Each number is 500 + 40 x the weight over the matrix's rms, rounded and kept within 0 to 999. Layers, rows and columns count from 0. Numbers have three digits each.

# layer 6 attention query, 192x192, rms 0.0926, rows 64-191, columns 96-143
474529506498488504504494506489466500459502477466474480509492545548503467495499455483546523538502518506463494493536488493481464538455466520517453
486481487487520529455522504415539506512538483509593498521489480479481504501479463483522471489486481460501490518488503477484496518560523477496521
499477525480517560496547497449466494535520521484526534479529490467480513540511499466532463465521484481544478450486541486470510540489485465455585
511437515501515498530484475520478493542514504515517481535477446532489541478536553504416508483450509499533541465496483499515505476510524470477522
510437512479517496491483470513537467465554528480573490518482452527500526486521482491500474498472481542551521485488478507475476472485572430509569
501492466578487498523489484497505522481557469526469499471436507475560544497509532563480468469489491566506471504491499498514511487550503533518446
478561463467570456535504538563437522477438500532531507475536538484510454499496490560481548486493544437489494504515516523522493539470415537470495
515511581473500488506508519616517471481514527455542498418536566485517476415553456470511586554506471515483528457512529504515451447416507466485505
505526454487488500479492553461451504481497508535488447479552486486442416567461514520487502494533499508498547499511521542580527560535446427535489
482518471514433447497561497491475483484564506469570499551521506487446472553497509417530478485460453468500510503518490510454500447464473489543487
452463522548479491431532419477524492554561508497570519453491466539491533597467517401537420473457450436492482516469509457463450488464575503546533
518476536549564548418512485482575438578512492497459495470514470504504585488511465510462465473490519513571500522454492484477442518540515527484494
527507558504513584477552501464527422529481425594461460405566542450488458482483524464491524503496454466572465525497542476550461556496467502503525
467539509513497502492492496467538488431419548498449486490476483465498552492477507563497492501501513518450559523480487444524492460503516502495492
523605473480514520557484521431558441429427415488509519469503489471570512491472568633465517494487556555522518569486503457514451583556497546489516
494511538537487501488549514562516533530498587473530493457476494540483451559490456472521430470515462519490489477515474496474467423445508507485476
424457486491461490449525486486596449523558562487481548500470438451527570544505501477503494541486397457552481629461485465519468536504580503467574
540513550431591513530512460419528527549518463483466515599404500550567538462474551555545473484444525459667422477523441501465498565508496520485527
552449579521497482450477592499500444538555439381536494551489554479488581545510465518573514532472506466554481505544490499445507446446474526511467
499497544529556426623522537464545568468508497482506429470503562575502457440451469555500504483425505566458538468523503535554561493475424437475471
515591488413491537569485548513493460423394436462456553515513486445551568426477553536439529441526635513417431495578510492519529481517496546467518
531459502435628547553543464508521500585532482676512442438514474496496485511565569561470503507455450466539505533522515531491428584571516410482482
501434455531391412501571585462437540447509602455543421513572474481473479431525443484509476520489444521473492511496484519529476418437522461552492
507473589541545541434499505521562492593514470407438526474417616531540462505527434451593508501426470498509453511513546497456528530460559545477521
506524458517512624423514458490498452654560519503493518511537565548496456594480493535478452479496444452493494464550501525464464505482469515525583
525526524531523545401465538480529441544539415505407517490474535485481527564517536492504456493557518554504503460482460409456533499550513513429518
555493500573546560547547539529519486520529514557467469462519534573565431576515522480524460526490483523518502562473521486502486557459483490561471
445517528472507521554478529490553544539462512581466511539491519493566429459472553531537450536439464465507526545483507459463469548496470459502490
542520470555479540469452490536466480498503425454431523555528525485519546495527551471507473533559506514408539486494573482477543447497486532466523
476510502519482534551498499524524458532425473474526573489533531444539542403505539480511476493553564566517480464512486496462457555492518574513495
481502519422530568563549430496542548489552489555444500463457518534451457504495547564481477528425494475529576504513516482495485537525505410508488
486488504457491551506534428456602441539514573513514513491501491558508515513505477430550486543470422518508479531510546435433482493472565425571526
465528435471464478450474482538513517507560525534442521490532458402477465520477493452460501474511492584492514510450539471521469446495454475484437
457559465528528512423437558497540462492550457507443512490524509459518531505466548531502523487488494527452575554505472450449502510540519538462513
477432557517494516507584473583507464476520608505519576510499474421422479558518513551492570448473509532497470489534473475481528395479574469534527
526494452393467491552410533496554456454453552513484514590534516495484504481492480566459546526494455472408598529545494472538597521542477462496493
527535443432522461503552463461610535595557483529484526439523515587584514410449529490437531480472448495474486530459503492440524489428508482529524
529503497600478500520498552514528589482478496531516509526514518506549501473515516502418533469563441502511512443458457486534481508533558525542459
530565440491407498500451511415540512457509513466554555518493528559519458540511524469558505499563449486546491545486522489505499462538504479528557
509525482440544522520531484490472499485543460466440439491453535434514524488562529494546485474497489559562475498532537448488505528450477570456476
485493498450502464442454535487524530529455469492534521443516519407500465491535483519479517482461493477546524442493510518520528507548468502557478
418521528493521494542502455508444477466502476503533454521491517526452433499498567504474478534582458516497518525512533491462494551507510472497486
457534478441454492432518475450469463520464459462532480490549432408463521501490524478432512448502494515462502494492493454532467519525462504493520
507481494475487541535511511508570418457543473582510502456524436494494489487493464566468543471559529470540604514517485469542530591530498522483501
571505553461549529442552506491416534500537385483468429449480432475484509409506495475412445426450571495483566546490435471516484515546542534531508
468509500461507532559487519452521582492434492535479543551506531543548498465510561569441484486472493562476537504521560413444512418511495491495596
480510535502417423542541481385561532536598528447591530500481571569442466516468488502554458537438403517523473550474475537496553472424479467509508
452569425451577540517514491517538493510462534509461539534447521470540449499504456538445422460525482533487532524547473505488504506519433505489505
501457512510534517460526420471418475464526442475482455449436498528489433511569512488494465515476494491493465561486502526486537548476506501473462
469539445503495533474484516419555484508522549524519477462539500510494536551395519492591473471503505511458552600466444457453515467550488483534539
609570509499528547522467474520476451537366468502421471581560508477511591453566465475384497419539568477447557408450511493512475457553487538426528
504485499544496424455528465455508492475599560399541445506494519592597483510452425438602519506521508535572504584589535539491526426443438434604467
536490534490534501446522531480452479416480512469384477474565519451534515511512556512491452469544516551459544442541541486545523451474487511548447
494461615495550523519583498534461544493520444445468452470428515522525540548477466514494510483550503445518517464512515516412516446513579568472498
494582516449493473480486446410493521470506484492443505546529526464459489465589564442439430543571550457488480488426557498472541551569522536503505
509521539499487592452417446530506480479473508488494443530546460470478539604514470556478503530537532464468530482516546512520465503588518492458473
478515491491538485552504483468567487401495513436486526493459419503562530510449507489511525477469484538505516496503532423535490489472474477555512
544455494566499544536516560522506541487448511520510465538554563485430516555514557584561471494534425412502502443461506517505540473560539483479504
555551471464536527528490582514525423423529459490488497459458500477524476496548539660493532491571521512496440456599493463563564543548476499505487
475501493536499484483529490579471504485517586527512536556561515486523438577517492473547485478447533506476468500440495487492495472532477430411476
519502501489471437504514469546500476458489547530558469486493482470539541465517469526536417512493492517483534448426471483500528469522468520500537
529512480485509449453418495503487465466523481475454571526499474491496524451492438500546579459540525444468596494477479507474526514553513553486520
524474475558499463485548466457574549522561455462579517497470445482476502523430505467462472488467435400498471481607541509501506471540499445498471
505517524461545545523462515538496504488459535539441494546536494436507533493570508531424517445586516491493527451475587507526564543571464556423576
472469556487544564473532565461542441438446462487523513495590587544539528501611368525516497474483462544444472462552555535435522571482513518544542
469406478497514592500574433396516441542525503602511471563517509516407487545420517466544388523476454520572480526411389447560520535587493510502610
455496501469497545582543430486517483545577490563512474468466525539468455549417533492519385481462447539494470600472448382418441467527524486523566
539485464499578551461424517462499553515517487572470502466477419491432507528466565496455516485416486522513553498516504492490535515523522452535488
524450447476475519470584523503529523562588584502541490546495450510418466556484514437591507473460511481593476477507443475458528449446501445541500
506469493475558481453478515442523555475447512488515489501417444492550474448489476496451528508482574482533473455464546494494470547552456478470495
504464456466459430484458467554528515569421474530445520541496542457559473412558489555459505485523559510562510455487535533524435517518398530469507
511554494507498458512480569551585516507480474578505476464484518529571460455500478560487565530526436506521501500529516479570483484493487532540467
471508459479528427575518519478520552430432545517501501471543465549548485426500508520451517516543478476438566554488527502511472421490541473482475
398487498507427481464554436453510467499573480504512572543486463511355464560443499442550449471534468535529481511506439523518529522491471476522531
504502526525466526563570468519464478503517511488453487503476574519459456544489485452541457545503471430514436512484530479507513460484528522496561
453486550447480600456490475459476416529498422482487464486554465516457561601482512537488448438457480499574482524508514531438470541503426492545571
584531462484505435534554457496536476502547447566483463498497451519570481472522439426511525513520487508520476482545493547530450544431495518521464
456527479447491559572461513522465487441466575537435487477531466506437478529514617509489476566491443478431565527504462507485532471504547431517506
552505458424498473551491459505458404460405568455492474517530485543572499507516592513416444449560540503467513592443370469479505453583508521462516
511521491478493511453487526559600564545529431466436592497409494494559480507544471471517500518525456495489491526464500493453476474478544552441518
469493495532474540455524460453511475486533503497478468467537468550470485512521466479498442505499452488509507486489499490480488508494508503536527
508533578455523500442476533456593526567507476459555568564507454472552579476507466529501537488493548527550455472508518483481490542519528534480540
487531507493475488499530459472509439457452516488498561507522502468534502520436526504545437464531525436503528517507447492470451436524497468504524
516500461534493469443468511440560517538529462553444510518434481549559547448467370452484494507518544472532481462546508510464493518536478513446515
520503564438521482495443553520439513515480486482532449523511495473442491468519576514490548459519511526463503544498457565496472489508456461511504
488509488486554572439445466493472497472496519513483533458526471515515499499532570451440524498428449546508519489480532516555417509536578472480491
460510505567502522485528489470555521512509506502545439472542450472456509442480493435505520464456467545532554500511509539506471496469509449454476
497487517450520573505503467506492522543384396492526514533440493465541508559468483514504494458519633600499561451512504503507505470504523486485525
471488475494396538446576572493485502465449487557529523514493486455515521518454487431381511463530468510472572524487550430489517485475535467543523
507517461586548440516494538458608552619482438481466585514435533517589564523461464482507470464517510531497436534516499521483482571458523528530543
569472516438514525474460543453506422484502486539543497473537522538466547483501459573505443515545500504475467562464535475510497495500475517461489
420528520528516529594486547536506491515453603512467516503463540489484450530466506513479494569458438387476497576537479469499571497530519511511488
490486545530484506514466490479485549548517432396466507484471529507495479445453532483546447524529538508491519460462453541481568523530526561457509
484491521507549540476399525515498461489462454395497530423517485504515553435517460553509464458480545460553485504521500507516484492470473533501504
479566519474543567495508504486545547518536513517487492432490463520450490487481526506492529531469447494505465458479480527453515484503505487474483
414524425526402550487547470454524543494536540507510440456527484426525466506428475451551456499503414485535522517491536458486503506450531446540507
436576477536468518500529536502485512434486525479517469447490464461502468447469530528499603489454501500433589444484506486424470495508449480533497
477479485566513500434449501498575452525576552478525545582499490534488523552547490538582542535497478531479458548450504457475506502480505509468547
442444482496498460547518515465527545461514564490496571477443553534529521454492514531513452488512455506486479554501481467504545474489480500528511
483534461482475478489508496466526536507536546462539579530527513519498485532508508505507539491502462430467547590479525477559492477556514563515507
497465568541548486518486467494410589506496459476440582460484522580565496476514505437524568520503552536472457525411499511462488466481553490514550
570478470548492478461523512470582559520533544493487557527504563511520486488464561518485533479513492478458515605450448484477501465502497518563537
504445534544433471477485493446536508481533550468493547497489525558525499457526511478539463521508484529527510502453469486500504500447545537513461
540463487562529486493541589447510519492516518576475406496493452497466566462491394526535520475455426531559504541532515465536490420450507520500528
551585459409544534494457556463564483540485479500544603524535478506504476518449473524522500502439527517566521555493470477507575509473556531466540
506488510557526487560555475512486554462431430514595510483500578543466488543495533506464463439557475451474542557498468492427591469475454519563532
454534525469469546483504440527408467471516549478465470467521496544508561540489507460486497447456573551519475418458549457493465496482483524515510
557546518487524547435477479446492445505454518477502469515559464480522474480473548455459484526462546514436451507514451536532411552482517474512530
537501531395534520534480542486381471505460468447476493551509466436474536493528550473480542503542520469445551509562493515470552489460553500525517
536539428446506520506476527587496449501467510500449496528504475455488447482543500495423513519475483452489556464502469449462530537564455464484450
467549466541453507487504451447532529521522558488558536529497504553475496566474568495459495491463513455473500509482511483473494507490515499517552
538467448532523522494523573500534479569479496558476531533508475490555499473522505548454532441513532491513474473478456476486525441512562499497502
489519515470482524473527463509489491577531508486510462469517547486522512472537540514504490490504478531479488503494551444524579580487500518477554
477525513494445551510479488529431477534471592506536465517530499468513491592390530497509489540517503584478477556493441442536542454487509487470518
506540490481474483434495465528444445507424530528494532500559468468531458523506466471494451471479544564467531523466478473513509470462471490512504
458508543469480529619516424556468540490428562467444488543530420527452523583507584498433522520485499492453529509535446481554554490539445460515549
515548476494468538447508525532488535493517544498441541552504507500497440517465515475516493446542515519443512521387483504443516522485440499564469
501454554484537530513551552529482475461551500437506531518493535556460485522520465509521483473426527492533523550508468530526472504509491457492562
504487502447467475461505458487367487494471471407415499566519551492479519468502542473540550493575519421498503553458413518503470438536539550468500
448491520469500456472455531487519448469507510468524406539521396440515579480524498512536494515514558497541472466514485464469476516541513492459565
504466488526524466496483540534510439500531469440517490486504491556527494468548483504518531533513518477509506550510509522530518527445501496528541
494509554445544538556555507499481496451583450500482504396560550514509540474540433520493424454529471499575557504529533482501436493454572471506495
486516511435550576515514514536485432506501520522475479499535487453460502506473520554548470480526559536454555497518479480514414528542477512435479
470458544451459501531434457561503521523490529527446491493492494508493488464489555565520418517483487493467481507590512490561456494476541501564542
481538482534532487548511525537490528482471523435468460466425523437512502539445493517431445479526542476486491487524471489554423513459458513477425
501512549505522509464511507503429510459533515455495443452519550534524566483487508431504455507439495535503542482480515562505511441486529527500458
534513480467530503513518510457566492493473472505482450448462458452529529485495486553491445464416422473508433528536539516554528507514527502577514
500476491481539496513505463495507510489446500458572583542516492493533522549556508516490477507460465469514489543529522517521553566526488543487522